From a checkpoint of a small transformer trained on Wikipedia.
Size: 12 layers, width 256, MLP 704 SwiGLU, 13.8M parameters.
Architecture: RMSNorm before each block, untied embeddings, capped logits.
Training: a variant of Adam for these matrices, 271M tokens, 4130 steps.
Each number is 50 + 10 x the weight over its row's rms, rounded and kept within 0 to 99. Layers, rows and columns count from 0. The size before them is the row's rms in percent of the matrix's.

# up: layer 6 MLP up, 704x256, rms 0.0677, rows 565-599, columns 192-255
# down: layer 6 MLP down (transposed), 704x256, rms 0.0668, rows 565-599, columns 192-255
# gate: layer 6 MLP gate, 704x256, rms 0.0724, rows 566-600, columns 192-255
up565 105:38 54 52 50 55 51 58 59 46 40 56 36 60 51 56 45 67 39 47 46 50 56 34 51 39 54 30 48 44 45 58 35 22 39 50 72 46 50 57 43 54 46 60 38 70 59 39 39 44 47 67 37 59 37 37 41 66 52 60 37 60 51 41 75
down565 105:55 52 48 57 54 46 46 63 51 62 49 60 34 43 66 44 57 54 47 39 43 69 51 55 49 42 32 46 74 52 52 53 31 39 45 55 54 48 34 52 49 27 53 60 70 44 43 40 60 54 45 56 26 57 57 59 37 41 46 57 49 51 52 59
gate566 100:51 52 59 31 53 54 57 74 49 50 40 52 47 39 49 46 56 40 49 51 49 40 34 43 60 54 51 54 62 39 54 39 46 64 31 66 22 49 51 63 55 55 60 53 44 72 50 54 53 51 54 39 41 69 46 46 70 46 50 38 45 42 54 43
up566 104:40 58 44 39 48 41 44 61 57 46 43 40 50 49 60 64 56 58 52 68 31 38 32 66 54 54 46 54 48 30 24 43 63 51 61 40 36 50 48 46 54 46 59 41 60 72 70 56 60 53 46 58 50 75 45 62 43 44 63 55 54 63 41 51
down566 105:43 54 31 67 47 41 52 38 59 40 64 55 50 78 55 39 67 36 58 59 34 41 49 41 26 53 39 48 47 47 47 46 41 31 38 52 48 36 54 54 51 74 63 83 45 62 45 49 44 62 43 48 44 46 31 45 53 54 68 67 38 56 59 41
gate567 102:57 38 63 52 51 48 55 51 56 55 56 45 37 46 54 51 56 57 55 52 45 51 35 66 49 57 42 48 51 29 41 38 53 55 60 42 65 64 37 37 58 42 58 41 55 63 51 62 53 28 42 50 80 64 36 44 27 57 40 59 57 49 51 68
up567 102:37 41 52 52 50 61 51 52 40 63 63 51 50 61 62 46 62 68 70 34 58 51 65 58 49 55 52 48 46 43 45 58 65 52 37 69 54 51 47 67 58 50 56 52 36 54 45 51 43 29 47 60 50 40 47 61 29 56 56 73 37 36 58 42
down567 104:68 47 49 54 47 47 57 66 45 53 44 48 52 46 33 42 37 50 40 29 54 48 56 59 46 57 37 65 49 50 52 57 42 51 43 31 54 79 48 52 69 41 47 38 72 65 44 46 47 58 48 52 62 54 41 48 48 64 41 63 40 62 31 49
gate568 096:58 47 58 52 40 75 55 45 47 53 45 48 51 54 44 51 56 55 41 48 43 59 50 60 57 37 45 46 44 44 43 57 39 46 38 61 34 61 36 45 50 48 57 37 82 50 34 43 45 42 51 52 47 63 42 49 69 49 56 40 59 47 62 51
up568 099:39 68 48 29 42 51 61 44 44 37 50 60 51 47 51 48 37 54 66 66 48 52 52 41 68 64 36 47 48 43 49 46 66 59 46 44 51 37 54 50 45 40 62 49 59 60 43 54 54 49 42 48 56 47 64 63 35 52 45 55 51 64 45 59
down568 099:43 43 49 35 45 52 58 45 64 26 46 48 46 49 50 52 59 46 52 68 48 52 55 38 54 36 45 26 65 43 67 41 45 39 58 49 58 42 84 60 55 45 44 48 67 27 48 60 33 51 41 55 47 45 66 35 58 52 33 45 61 57 38 56
gate569 101:72 53 58 39 62 49 56 56 54 46 59 42 62 77 33 43 57 68 55 44 50 43 55 46 47 52 41 44 52 38 50 43 46 54 55 59 47 50 60 66 26 44 45 42 65 56 44 37 49 43 41 53 48 40 47 51 62 62 40 39 70 42 37 46
up569 107:46 39 45 56 46 46 61 26 42 49 68 43 43 48 42 54 43 43 47 47 42 49 57 35 46 56 52 55 46 41 66 39 52 37 55 63 55 46 48 50 47 49 65 58 49 51 51 59 44 54 52 58 62 49 46 44 47 33 35 59 62 57 35 47
down569 107:53 55 51 55 58 55 31 64 48 32 61 46 67 42 52 56 40 64 41 54 45 32 46 42 48 44 63 74 37 41 58 48 67 40 53 37 52 28 42 48 46 34 50 53 51 41 62 52 64 39 46 53 42 59 64 47 59 51 49 59 45 62 43 49
gate570 095:39 63 49 43 45 44 51 47 58 58 36 57 80 64 58 54 55 62 40 55 43 52 31 54 65 45 65 48 42 48 56 49 44 48 58 38 53 50 45 63 35 56 35 35 57 60 52 47 52 15 38 49 53 47 50 44 32 39 41 50 57 45 59 66
up570 096:48 45 51 47 56 64 54 41 54 41 56 47 43 33 45 42 45 45 69 48 55 35 55 44 50 38 70 46 57 56 47 79 46 41 53 48 58 52 38 34 37 52 42 49 59 61 59 49 37 36 35 59 40 56 52 58 44 49 43 47 62 46 54 38
down570 098:52 63 59 43 56 43 44 50 60 41 52 56 40 60 39 43 41 51 53 48 55 48 56 58 30 28 49 67 43 54 54 51 41 45 65 51 41 49 54 53 53 55 49 45 54 40 37 66 48 44 51 49 53 67 58 51 62 53 55 68 56 35 33 32
gate571 098:62 42 66 51 32 42 59 56 56 57 70 51 49 50 50 47 61 33 61 43 46 51 56 46 44 68 39 51 50 41 65 55 55 48 52 55 45 25 66 51 37 51 65 51 56 36 60 55 54 35 65 52 54 57 54 50 59 51 38 50 49 39 44 51
up571 099:56 48 48 32 53 66 37 58 50 28 46 63 69 53 42 43 54 56 62 53 47 52 54 60 51 35 63 54 47 43 54 36 68 45 40 56 47 43 45 51 49 61 49 43 67 46 47 62 64 54 57 42 53 55 40 48 38 41 44 39 48 57 48 52
down571 099:66 57 42 43 24 46 42 53 46 48 53 51 61 58 51 44 62 50 57 50 45 57 32 43 63 34 43 34 47 66 54 61 53 62 49 45 60 47 48 44 45 33 59 43 48 45 57 59 54 61 46 52 50 67 57 37 49 51 55 26 40 45 38 42
gate572 100:50 51 58 52 46 58 51 35 48 46 55 49 46 47 38 44 54 39 42 58 49 39 53 62 42 62 57 48 43 51 48 51 49 51 45 45 47 48 65 56 55 45 44 57 59 54 46 63 37 57 30 42 65 47 58 32 32 54 51 48 39 64 50 38
up572 097:36 56 38 75 31 48 56 61 42 50 48 48 45 56 39 59 41 55 49 65 55 59 63 50 46 51 33 64 39 56 59 52 36 34 43 53 33 63 60 61 40 77 36 59 47 47 52 44 42 50 37 39 49 38 55 54 46 57 42 47 53 71 21 52
down572 093:51 49 39 60 44 56 36 40 43 58 48 46 66 48 37 44 49 53 65 57 58 47 47 51 41 48 48 53 51 67 50 57 48 49 38 34 47 47 36 50 65 45 51 53 68 46 61 44 60 46 50 36 29 51 45 54 48 56 49 32 49 38 59 56
gate573 105:37 48 45 49 49 61 50 49 46 37 45 42 40 63 46 53 64 52 46 49 62 47 33 58 57 49 36 56 72 40 41 46 32 58 54 56 39 37 39 49 36 48 51 65 59 49 49 43 59 48 41 56 38 60 53 47 50 59 48 58 54 62 57 32
up573 099:57 57 52 61 63 44 38 45 61 51 28 32 49 63 58 57 37 53 39 52 42 47 68 37 35 43 53 47 53 61 53 42 64 36 51 40 58 57 69 56 45 58 50 52 51 33 56 40 60 62 65 52 56 51 45 32 58 45 52 42 51 41 57 55
down573 100:56 33 52 70 43 45 61 22 69 46 46 46 33 58 52 55 25 58 77 43 44 45 46 43 52 41 57 63 41 61 71 55 37 54 60 63 46 52 48 44 37 41 57 74 62 60 49 75 64 45 55 55 51 43 50 73 45 39 44 61 49 49 25 42
gate574 108:36 68 55 35 73 44 20 50 57 58 53 36 38 50 59 49 51 68 47 50 34 43 48 52 39 28 52 51 45 50 54 55 57 38 53 56 23 48 37 60 22 55 47 56 35 59 41 48 50 62 48 51 42 50 45 51 58 38 53 64 34 44 63 56
up574 102:41 39 55 59 31 59 59 58 46 43 73 61 56 60 40 47 46 44 70 57 49 48 48 62 53 52 51 52 40 61 39 56 52 52 55 50 36 68 30 51 53 51 51 55 50 34 67 39 42 36 41 66 53 73 41 37 46 57 56 48 43 67 53 42
down574 106:91 39 56 50 57 59 64 62 47 37 60 47 56 48 40 50 50 55 62 49 53 40 36 42 46 45 28 57 58 58 40 46 35 74 51 43 51 54 52 49 53 50 60 52 55 63 62 47 51 27 50 50 71 41 39 33 64 45 45 51 31 64 62 55
gate575 107:47 42 51 42 47 49 49 53 47 46 44 54 38 67 59 57 46 40 64 26 44 50 52 49 58 55 46 56 44 46 44 43 56 31 36 61 54 53 52 60 47 55 58 30 38 61 57 50 37 47 43 43 74 62 61 53 56 38 47 65 29 43 66 53
up575 100:58 39 48 41 49 47 44 53 47 50 67 33 57 55 49 55 50 70 42 61 49 29 48 49 45 65 51 51 43 47 59 50 59 47 52 32 55 57 56 55 57 47 67 32 68 46 58 71 47 59 47 67 55 57 43 31 54 28 50 20 40 51 56 54
down575 101:57 53 53 52 45 65 57 62 54 39 26 49 58 41 60 54 54 38 55 49 55 53 43 49 52 28 39 30 49 65 50 57 49 60 60 52 58 51 52 44 54 66 65 47 51 34 55 44 72 52 57 54 47 58 38 48 66 63 60 74 55 50 54 37
gate576 100:51 45 49 74 38 37 52 39 54 44 49 44 62 56 42 59 50 56 58 38 53 57 50 48 69 45 56 50 45 41 58 40 37 56 58 59 48 40 57 64 40 56 43 39 70 62 51 62 57 42 59 33 73 57 48 55 38 27 45 53 38 43 52 49
up576 101:53 46 38 38 41 61 49 41 40 53 37 61 52 54 50 61 41 33 62 48 62 57 43 47 41 57 57 52 49 74 55 33 30 54 40 49 44 68 37 45 47 68 52 51 51 46 38 55 60 54 55 43 35 44 52 64 50 45 49 54 47 51 50 48
down576 102:51 50 90 57 45 51 38 80 50 62 46 38 58 51 59 64 49 51 46 59 47 43 60 66 42 53 47 16 48 55 65 32 69 41 34 37 53 61 46 54 63 50 58 52 38 45 52 49 55 41 67 54 39 55 54 40 63 68 36 61 54 62 53 38
gate577 094:52 66 63 31 47 55 38 40 56 48 53 59 64 46 28 50 52 61 52 54 41 56 53 61 56 55 45 51 50 53 32 41 56 44 56 63 68 50 64 55 33 53 43 46 47 43 52 62 59 59 65 31 44 45 65 45 46 38 43 59 49 57 52 52
up577 100:51 54 47 56 50 30 40 46 65 52 55 59 41 54 53 34 59 51 62 50 54 47 46 60 48 57 37 39 38 56 64 66 66 78 40 44 33 61 45 53 40 55 57 45 55 52 30 43 33 58 46 63 60 66 30 36 45 62 50 29 52 47 55 46
down577 098:46 31 51 41 58 65 48 55 37 52 55 58 34 79 57 29 64 46 58 42 43 61 28 36 58 43 50 28 55 60 38 51 46 55 49 64 43 45 33 52 52 38 51 56 50 57 67 40 54 57 41 36 53 60 52 52 39 47 52 60 57 51 52 42
gate578 102:40 42 51 52 39 65 68 39 41 52 51 51 41 69 40 46 51 44 43 61 58 58 51 61 50 60 48 55 38 37 37 45 39 50 64 46 37 51 48 50 37 50 27 71 48 48 60 62 49 51 52 49 66 50 59 57 52 54 50 55 35 64 45 48
up578 103:46 49 47 73 37 46 56 39 36 50 66 52 50 48 30 72 54 60 38 41 41 47 46 54 61 52 39 53 52 41 34 35 58 59 69 28 42 46 51 61 57 53 37 48 50 62 60 35 64 60 51 46 57 54 60 49 38 53 47 49 55 75 35 54
down578 101:48 71 39 40 42 52 63 50 60 43 56 36 47 50 54 43 61 39 43 58 31 41 54 57 51 48 45 38 40 33 69 49 67 49 55 55 58 48 64 52 55 44 64 44 52 49 57 59 45 54 48 49 51 37 50 24 41 60 45 50 41 39 50 43
gate579 092:53 55 50 41 52 55 40 46 61 46 69 42 55 52 44 54 41 50 49 58 62 61 21 34 52 40 46 49 45 45 48 44 51 47 54 55 58 43 48 47 59 33 47 40 54 45 71 39 60 30 41 57 53 65 54 48 64 52 61 55 52 54 43 66
up579 092:61 49 62 61 65 46 51 53 56 54 45 56 42 60 35 44 51 58 53 47 48 32 49 37 86 37 56 44 48 43 54 72 60 38 67 63 45 40 38 63 60 53 45 31 55 64 55 52 48 52 69 58 49 40 39 36 47 37 60 39 42 54 65 43
down579 095:49 53 45 50 56 67 67 40 58 54 47 52 63 59 42 47 36 38 66 57 48 57 65 56 50 81 51 79 46 66 56 38 53 46 40 48 32 43 61 65 44 53 47 60 48 53 42 44 53 42 52 62 68 38 57 47 39 59 33 49 56 57 42 52
gate580 100:44 40 49 48 32 50 58 59 53 57 57 48 53 64 40 43 67 59 49 59 56 56 42 71 43 64 48 54 52 47 56 52 53 45 66 66 31 47 52 59 44 40 30 54 54 61 26 35 54 34 44 48 53 74 34 50 57 49 33 62 61 71 39 36
up580 104:57 51 49 43 47 49 52 42 42 64 44 24 31 71 41 58 60 38 60 65 39 48 51 49 31 31 55 56 60 58 42 51 50 51 55 53 52 58 45 60 44 46 48 53 53 58 47 41 50 41 42 40 43 49 54 38 47 69 45 55 62 46 41 41
down580 101:26 59 43 56 53 38 35 58 53 59 59 51 62 61 36 52 51 57 56 54 48 48 71 47 57 54 52 79 47 55 53 45 58 45 59 42 61 60 51 44 53 52 29 58 53 44 55 46 51 41 47 53 44 44 63 50 41 58 63 38 37 53 51 39
gate581 098:41 54 59 44 53 37 83 45 55 33 45 34 48 50 62 30 54 60 55 45 48 35 51 56 55 50 53 41 44 54 30 34 55 60 39 45 55 55 58 52 34 52 37 31 49 54 42 51 60 37 55 28 57 52 33 49 54 60 49 59 51 61 52 43
up581 102:52 73 31 66 47 65 37 71 43 56 58 67 49 39 50 40 53 51 71 43 56 55 53 46 42 71 60 44 36 49 41 33 66 65 67 76 44 33 39 47 40 52 49 66 45 46 38 66 45 45 64 38 36 45 48 46 60 47 51 51 51 51 48 51
down581 102:41 48 56 35 56 56 48 45 42 41 45 52 54 52 48 56 35 40 66 57 43 37 51 36 50 70 60 28 46 56 32 42 61 42 60 61 46 39 56 49 40 69 49 56 38 53 56 30 49 61 54 60 43 65 70 51 48 58 52 49 45 39 46 35
gate582 101:26 41 61 46 35 49 39 42 44 46 64 61 60 59 46 44 53 47 62 59 57 54 50 54 56 45 56 48 56 46 37 45 41 54 66 55 33 74 52 49 40 62 38 70 55 64 55 48 40 58 47 54 56 62 50 52 45 48 39 51 51 40 68 48
up582 102:42 46 44 48 37 51 52 50 54 46 48 44 64 60 65 36 56 52 44 38 43 45 65 49 45 27 30 51 44 55 55 44 69 41 59 57 57 61 69 69 55 66 37 55 46 50 69 57 51 63 57 57 28 39 34 53 55 60 60 45 46 42 51 44
down582 100:44 55 56 65 40 35 42 46 46 44 51 48 45 49 53 42 38 39 69 33 53 43 48 26 56 58 63 36 56 60 60 56 68 32 62 51 36 49 45 51 62 37 47 68 64 50 45 39 44 56 42 60 41 59 67 47 44 47 44 48 39 59 55 49
gate583 099:10 62 54 39 38 51 38 53 63 51 39 54 51 40 64 41 48 57 54 64 48 49 52 47 42 46 31 54 57 52 49 46 49 35 48 31 40 55 48 47 68 58 50 49 54 36 33 49 49 50 65 54 62 52 49 44 65 40 61 78 44 27 67 29
up583 100:61 56 50 61 54 43 41 55 61 49 62 66 53 64 48 44 56 54 37 46 69 65 49 35 48 37 57 55 58 52 59 41 60 46 51 35 45 46 46 33 55 39 47 52 43 50 44 43 68 44 57 65 57 45 70 48 54 38 52 46 47 30 42 54
down583 100:61 50 41 47 55 41 47 52 50 44 54 53 50 54 56 53 44 33 53 35 42 42 49 63 42 46 41 65 33 51 56 14 68 58 48 34 55 47 24 51 64 37 38 43 51 43 73 50 49 52 43 70 44 59 58 56 49 49 54 71 40 37 59 59
gate584 105:47 48 62 37 43 41 45 38 45 68 49 56 40 51 46 61 59 54 47 51 44 38 33 44 54 43 42 42 66 58 53 50 45 63 37 42 44 18 59 45 55 48 48 57 55 61 53 60 53 37 38 35 38 65 56 59 45 28 41 67 25 38 37 58
up584 102:44 63 54 68 43 51 51 50 62 39 34 44 40 59 44 61 50 52 52 50 56 64 47 37 48 42 60 46 38 41 42 41 46 54 61 39 39 64 71 40 26 37 46 33 46 48 34 48 52 57 60 46 56 52 38 65 52 53 42 42 78 67 50 55
down584 098:52 46 63 42 49 50 43 46 53 43 51 30 42 59 45 48 55 59 49 56 47 54 59 55 50 35 56 27 67 46 48 49 34 55 52 39 52 38 44 50 48 69 53 55 48 65 40 47 56 43 46 48 48 56 58 47 59 61 50 53 36 44 62 59
gate585 106:63 52 64 54 56 38 39 64 54 68 54 47 52 42 36 50 52 57 50 29 47 23 47 40 66 49 56 43 71 37 57 56 39 53 40 48 50 35 49 44 46 44 62 48 51 56 54 51 37 49 50 51 42 61 54 41 64 35 65 62 37 31 59 47
up585 101:39 36 62 37 50 43 40 75 52 37 46 48 60 47 44 46 47 46 54 47 53 61 47 48 39 44 63 50 43 47 61 42 36 60 59 57 31 53 44 40 20 74 49 56 49 31 59 54 44 75 52 29 49 47 35 45 56 41 37 38 52 46 63 37
down585 102:24 65 49 44 53 61 52 56 50 47 56 45 49 58 52 53 30 42 39 67 48 41 48 56 30 52 55 55 51 44 48 33 60 40 53 60 61 49 48 27 56 44 57 63 46 46 21 38 37 53 42 43 54 48 59 48 41 43 37 61 46 42 56 35
gate586 108:55 69 52 54 48 44 44 59 54 55 55 42 43 62 55 50 40 51 33 42 38 57 46 60 42 56 64 49 42 48 57 53 35 45 51 67 42 58 33 49 56 36 38 37 55 42 47 47 55 44 37 50 48 64 29 46 49 48 51 39 35 63 56 46
up586 103:51 55 57 49 63 51 46 66 42 47 44 63 45 51 34 63 60 59 52 25 53 57 50 51 55 68 63 38 58 54 52 50 48 46 66 47 57 61 55 42 45 56 61 39 46 65 57 51 39 48 65 54 36 52 43 48 62 54 43 64 54 34 42 58
down586 101:51 67 57 63 59 65 43 47 59 46 64 47 46 43 54 41 47 52 50 49 40 44 57 74 67 34 36 29 62 40 57 40 34 73 48 59 44 45 47 42 57 46 52 43 60 30 68 54 31 44 54 64 48 40 39 55 57 56 48 59 53 32 40 39
gate587 106:68 61 62 36 58 55 48 49 59 40 51 51 51 55 59 41 56 67 47 53 51 71 41 31 58 56 56 42 36 47 44 45 44 64 51 36 57 57 45 56 43 41 53 45 67 49 51 59 52 30 44 40 57 56 44 57 50 53 45 55 40 52 65 56
up587 104:62 46 51 47 63 30 42 50 53 55 65 37 70 30 59 59 64 47 45 56 55 64 49 33 62 41 40 42 49 63 42 45 54 61 45 42 48 63 39 44 36 55 66 53 55 63 53 48 53 50 42 32 61 50 38 37 40 26 56 46 49 54 71 52
down587 096:45 41 20 45 52 46 42 59 46 44 36 56 68 51 49 47 59 54 47 51 49 59 46 43 66 58 48 75 47 51 65 53 47 51 63 46 68 39 48 44 45 66 46 32 34 38 44 58 53 51 32 30 59 77 53 65 46 43 51 36 39 53 58 61
gate588 114:55 63 55 48 70 38 49 48 65 61 39 52 46 41 51 43 55 57 52 19 30 51 30 51 42 52 66 47 35 51 48 63 65 52 52 27 40 28 53 54 47 44 49 51 72 67 35 59 39 50 46 47 52 53 46 31 42 38 45 46 49 51 70 50
up588 101:54 56 48 44 40 56 56 34 50 38 53 62 35 56 48 51 39 43 45 40 49 57 50 57 53 52 59 45 26 53 49 59 34 54 53 46 45 64 57 40 46 56 62 48 35 44 46 56 63 43 31 54 35 31 51 56 30 51 35 47 60 71 62 32
down588 098:52 41 50 48 49 60 57 42 41 60 52 75 57 29 59 46 54 66 58 54 57 59 58 59 61 46 50 50 49 63 52 54 54 63 48 52 45 47 30 39 52 57 33 64 58 47 60 53 64 60 49 37 42 28 39 58 47 45 66 47 53 71 42 38
gate589 096:57 46 71 46 57 32 36 49 59 54 45 74 59 45 65 49 47 57 58 40 52 41 43 65 50 64 61 39 44 49 52 56 49 28 54 44 66 39 40 49 57 57 64 46 52 41 27 34 41 37 46 39 51 57 39 38 79 45 62 48 52 57 56 53
up589 093:48 63 61 54 55 49 52 31 43 46 54 45 54 54 33 45 49 66 35 47 57 52 47 52 55 49 50 58 29 37 40 59 53 57 62 46 58 50 50 56 51 39 45 42 45 55 60 51 41 75 44 27 51 52 60 44 34 42 40 53 59 44 48 39
down589 097:50 36 65 48 49 34 42 40 56 45 34 59 43 39 55 49 49 47 37 50 46 49 61 59 57 59 48 19 32 54 47 60 37 51 75 47 47 38 62 69 42 55 54 39 73 43 45 52 48 39 56 50 46 67 57 56 51 33 52 55 45 42 50 47
gate590 097:41 63 61 39 56 65 39 55 70 38 50 48 53 51 37 44 39 52 35 56 56 53 25 50 54 57 48 44 57 45 40 49 51 53 37 51 51 44 50 60 38 60 52 56 54 68 48 55 50 53 44 51 52 48 50 53 49 32 63 52 58 56 45 66
up590 099:53 60 45 41 47 52 40 67 42 58 36 57 47 53 53 39 46 39 37 46 53 71 52 55 46 54 40 45 46 53 58 43 54 55 52 40 65 50 63 55 42 74 55 52 55 61 61 49 79 50 37 38 49 47 41 67 57 59 52 57 55 57 57 59
down590 096:62 63 27 69 49 34 50 60 26 51 59 34 48 41 57 40 53 58 50 58 47 55 48 61 44 65 42 56 50 40 53 59 72 36 49 47 54 47 20 33 45 76 33 72 62 62 39 66 51 41 60 34 53 48 46 55 50 51 73 48 58 58 50 35
gate591 100:52 54 65 44 56 49 50 34 56 32 44 47 27 53 62 40 40 42 49 27 41 54 47 56 56 56 64 49 50 56 51 51 47 47 51 49 45 64 32 55 51 61 52 63 49 54 47 54 47 52 49 72 56 62 60 53 59 39 50 44 47 62 71 52
up591 099:42 53 45 68 47 64 61 61 56 60 45 45 37 42 33 49 36 51 61 48 55 58 56 60 46 63 60 44 45 45 61 34 32 40 62 38 53 40 48 60 65 61 56 66 40 46 33 59 60 51 15 58 50 71 51 70 51 56 54 51 54 66 53 55
down591 096:48 37 47 57 57 35 54 63 49 49 52 43 44 55 60 46 38 49 49 53 56 53 64 66 66 42 52 75 55 42 39 62 50 51 60 53 44 63 54 39 44 52 43 46 31 46 47 60 47 34 63 75 57 44 61 45 57 51 42 41 47 42 59 53
gate592 092:47 61 60 64 57 63 62 55 48 28 48 49 49 52 55 55 54 65 78 56 55 52 60 35 68 61 61 47 48 51 36 61 44 57 49 59 43 44 51 50 40 24 28 37 52 45 62 59 43 32 48 48 42 54 43 49 69 51 59 50 56 57 50 35
up592 098:62 37 39 49 50 63 43 42 47 56 54 33 55 61 45 48 55 51 58 43 45 66 34 47 66 78 47 55 43 45 52 53 38 29 55 47 57 50 52 52 35 60 52 49 51 54 57 39 58 64 58 51 59 47 47 57 53 53 53 58 67 53 55 43
down592 096:54 44 30 43 46 52 25 54 44 49 51 71 51 35 49 52 55 44 44 44 67 57 41 55 47 37 51 76 68 39 50 40 57 62 49 28 62 65 54 55 42 41 56 43 67 46 53 45 53 59 43 64 44 41 56 54 45 50 38 42 51 49 27 42
gate593 096:50 64 51 61 56 56 64 65 57 40 53 54 52 37 52 68 51 36 39 54 64 30 46 60 56 59 52 46 63 42 55 55 50 48 38 33 40 42 59 36 51 40 47 54 53 61 38 54 35 45 31 57 50 48 44 50 64 44 60 65 44 47 60 44
up593 098:35 44 53 50 39 51 45 59 56 49 38 50 37 66 56 53 63 50 72 45 49 57 35 71 50 56 37 54 33 54 40 36 41 56 43 38 41 48 41 63 66 43 49 46 41 68 57 43 48 62 37 48 50 51 31 51 62 44 36 47 29 42 45 45
down593 099:61 50 56 38 52 53 43 60 41 50 42 37 57 46 79 47 49 57 47 50 65 31 54 47 53 63 55 78 50 53 51 46 57 37 58 45 67 54 47 62 37 36 51 45 40 50 42 47 62 56 75 54 41 60 53 45 72 52 38 64 50 34 52 42
gate594 110:49 50 40 52 48 43 39 51 53 46 55 78 52 61 57 37 47 29 47 60 62 57 52 56 43 52 53 44 25 54 57 54 63 44 38 43 56 54 54 42 35 69 39 45 51 31 47 60 52 68 42 43 45 29 52 64 60 50 36 55 43 65 64 33
up594 101:52 54 56 57 42 47 32 40 61 31 53 46 60 49 49 72 39 58 40 47 40 30 56 56 63 53 53 48 48 42 62 61 40 52 59 54 45 43 57 49 48 35 62 44 48 61 52 47 32 39 46 42 48 56 51 38 48 23 56 72 59 48 54 61
down594 092:47 45 58 31 43 68 43 63 49 38 58 49 44 63 61 33 64 31 50 36 48 66 63 65 49 55 50 26 46 52 48 31 66 43 53 55 55 62 44 59 45 48 36 54 43 40 62 49 53 45 44 42 60 41 46 53 47 65 44 45 52 59 63 47
gate595 098:56 60 57 62 59 41 36 55 62 39 45 56 56 62 59 33 49 44 40 40 41 40 55 44 51 51 51 58 42 53 55 61 48 40 54 32 66 55 30 51 35 41 46 51 53 51 53 53 49 75 46 45 63 42 50 35 49 51 36 27 65 60 67 27
up595 094:44 43 47 44 52 51 54 57 46 50 60 41 52 45 48 51 50 52 40 64 63 51 55 58 39 63 60 54 44 38 51 49 30 48 51 48 55 32 48 52 41 54 45 52 46 58 41 69 63 63 53 32 61 50 46 64 72 51 45 58 53 60 64 50
down595 095:38 59 50 48 64 58 50 49 42 43 49 61 48 35 45 51 53 51 60 48 47 40 37 52 42 67 55 51 48 24 57 44 62 50 58 43 36 64 49 42 62 56 48 35 44 54 48 45 46 42 46 53 45 48 45 49 48 39 58 42 52 41 53 50
gate596 103:43 58 47 37 37 51 63 55 34 42 53 45 52 53 47 52 51 42 62 49 45 49 51 31 55 61 36 49 45 40 58 58 59 44 57 42 56 40 53 35 63 33 44 57 57 41 48 40 54 44 42 67 49 64 40 34 52 54 59 64 52 42 39 48
up596 098:49 36 55 60 28 54 61 50 46 54 43 48 43 37 48 56 55 54 47 59 61 51 65 50 38 62 56 44 56 44 43 59 58 34 60 47 60 46 62 65 45 39 56 64 67 46 43 39 72 60 66 46 74 57 42 48 47 49 50 37 41 61 54 44
down596 100:43 56 54 40 43 58 47 66 49 64 53 46 65 63 60 43 61 52 38 33 51 33 47 35 55 36 60 50 52 63 45 45 52 46 54 49 70 44 52 63 51 45 47 35 37 47 65 69 54 44 47 59 29 33 53 40 65 35 65 56 52 43 34 51
gate597 115:37 65 61 49 59 60 37 60 54 31 33 38 43 54 43 49 55 49 43 50 65 46 41 62 51 50 41 44 53 44 40 52 52 44 39 59 58 63 51 51 52 53 49 59 53 57 50 39 41 55 41 46 48 49 52 37 73 50 47 68 48 55 48 48
up597 099:49 51 45 59 43 49 45 36 61 44 47 59 47 41 51 53 44 68 60 52 38 45 64 49 49 64 59 56 39 69 43 55 63 67 61 61 46 54 44 47 57 60 52 58 27 41 37 56 33 52 40 59 33 44 50 49 48 56 47 54 41 53 49 37
down597 098:34 45 74 49 39 52 55 47 40 45 57 52 55 46 44 59 49 40 53 60 57 47 63 33 29 33 60 57 68 36 64 43 40 59 46 62 60 45 58 19 42 53 52 51 60 56 70 57 49 41 57 56 53 53 44 41 47 55 43 52 47 51 55 45
gate598 098:53 64 48 52 31 35 61 47 49 40 47 48 48 34 61 47 60 43 33 51 37 64 64 51 58 30 62 57 46 57 49 67 51 44 53 48 53 34 63 54 63 49 47 43 36 45 53 39 57 41 37 44 31 52 50 45 54 53 42 61 48 60 68 49
up598 096:48 44 49 44 50 54 53 50 60 48 44 58 61 48 62 46 51 50 46 45 45 50 46 64 59 39 57 64 59 53 46 55 55 49 52 42 71 26 62 45 65 51 44 59 36 42 47 48 48 49 31 61 47 59 55 51 30 54 48 54 66 52 41 67
down598 099:40 63 66 51 53 60 66 56 60 42 33 55 54 52 49 33 45 46 57 31 62 33 41 52 52 66 48 70 24 28 38 45 53 49 61 47 44 68 56 61 36 65 39 57 55 53 50 60 45 44 58 52 67 52 63 48 51 51 36 53 46 47 49 50
gate599 108:50 47 65 48 61 57 52 73 56 53 22 52 58 53 45 42 55 52 37 42 52 58 44 62 69 46 53 47 28 26 51 32 59 55 55 49 57 67 61 72 37 30 49 31 52 68 60 57 53 43 42 59 53 41 43 41 72 43 39 56 39 61 54 53
up599 106:48 42 43 35 34 56 44 50 42 63 62 60 33 46 59 61 53 38 52 49 45 41 60 73 52 47 29 52 51 44 58 33 33 23 51 61 38 78 42 47 48 63 52 50 51 56 47 34 47 54 41 60 42 56 37 63 57 35 33 53 46 42 47 50
down599 105:65 47 39 45 43 67 58 41 41 48 55 38 56 55 56 43 55 54 44 54 58 48 42 59 34 40 45 64 46 34 58 49 51 36 52 40 66 66 54 45 70 31 74 39 61 52 65 57 51 54 58 31 47 33 44 39 63 35 32 42 44 51 60 45
gate600 099:41 45 57 51 37 54 75 53 53 39 36 67 56 54 36 53 51 57 40 60 54 28 35 53 73 44 59 37 45 59 54 55 51 39 45 56 53 59 50 46 52 62 58 52 60 47 48 54 57 38 55 42 53 57 41 60 60 54 59 46 52 61 47 51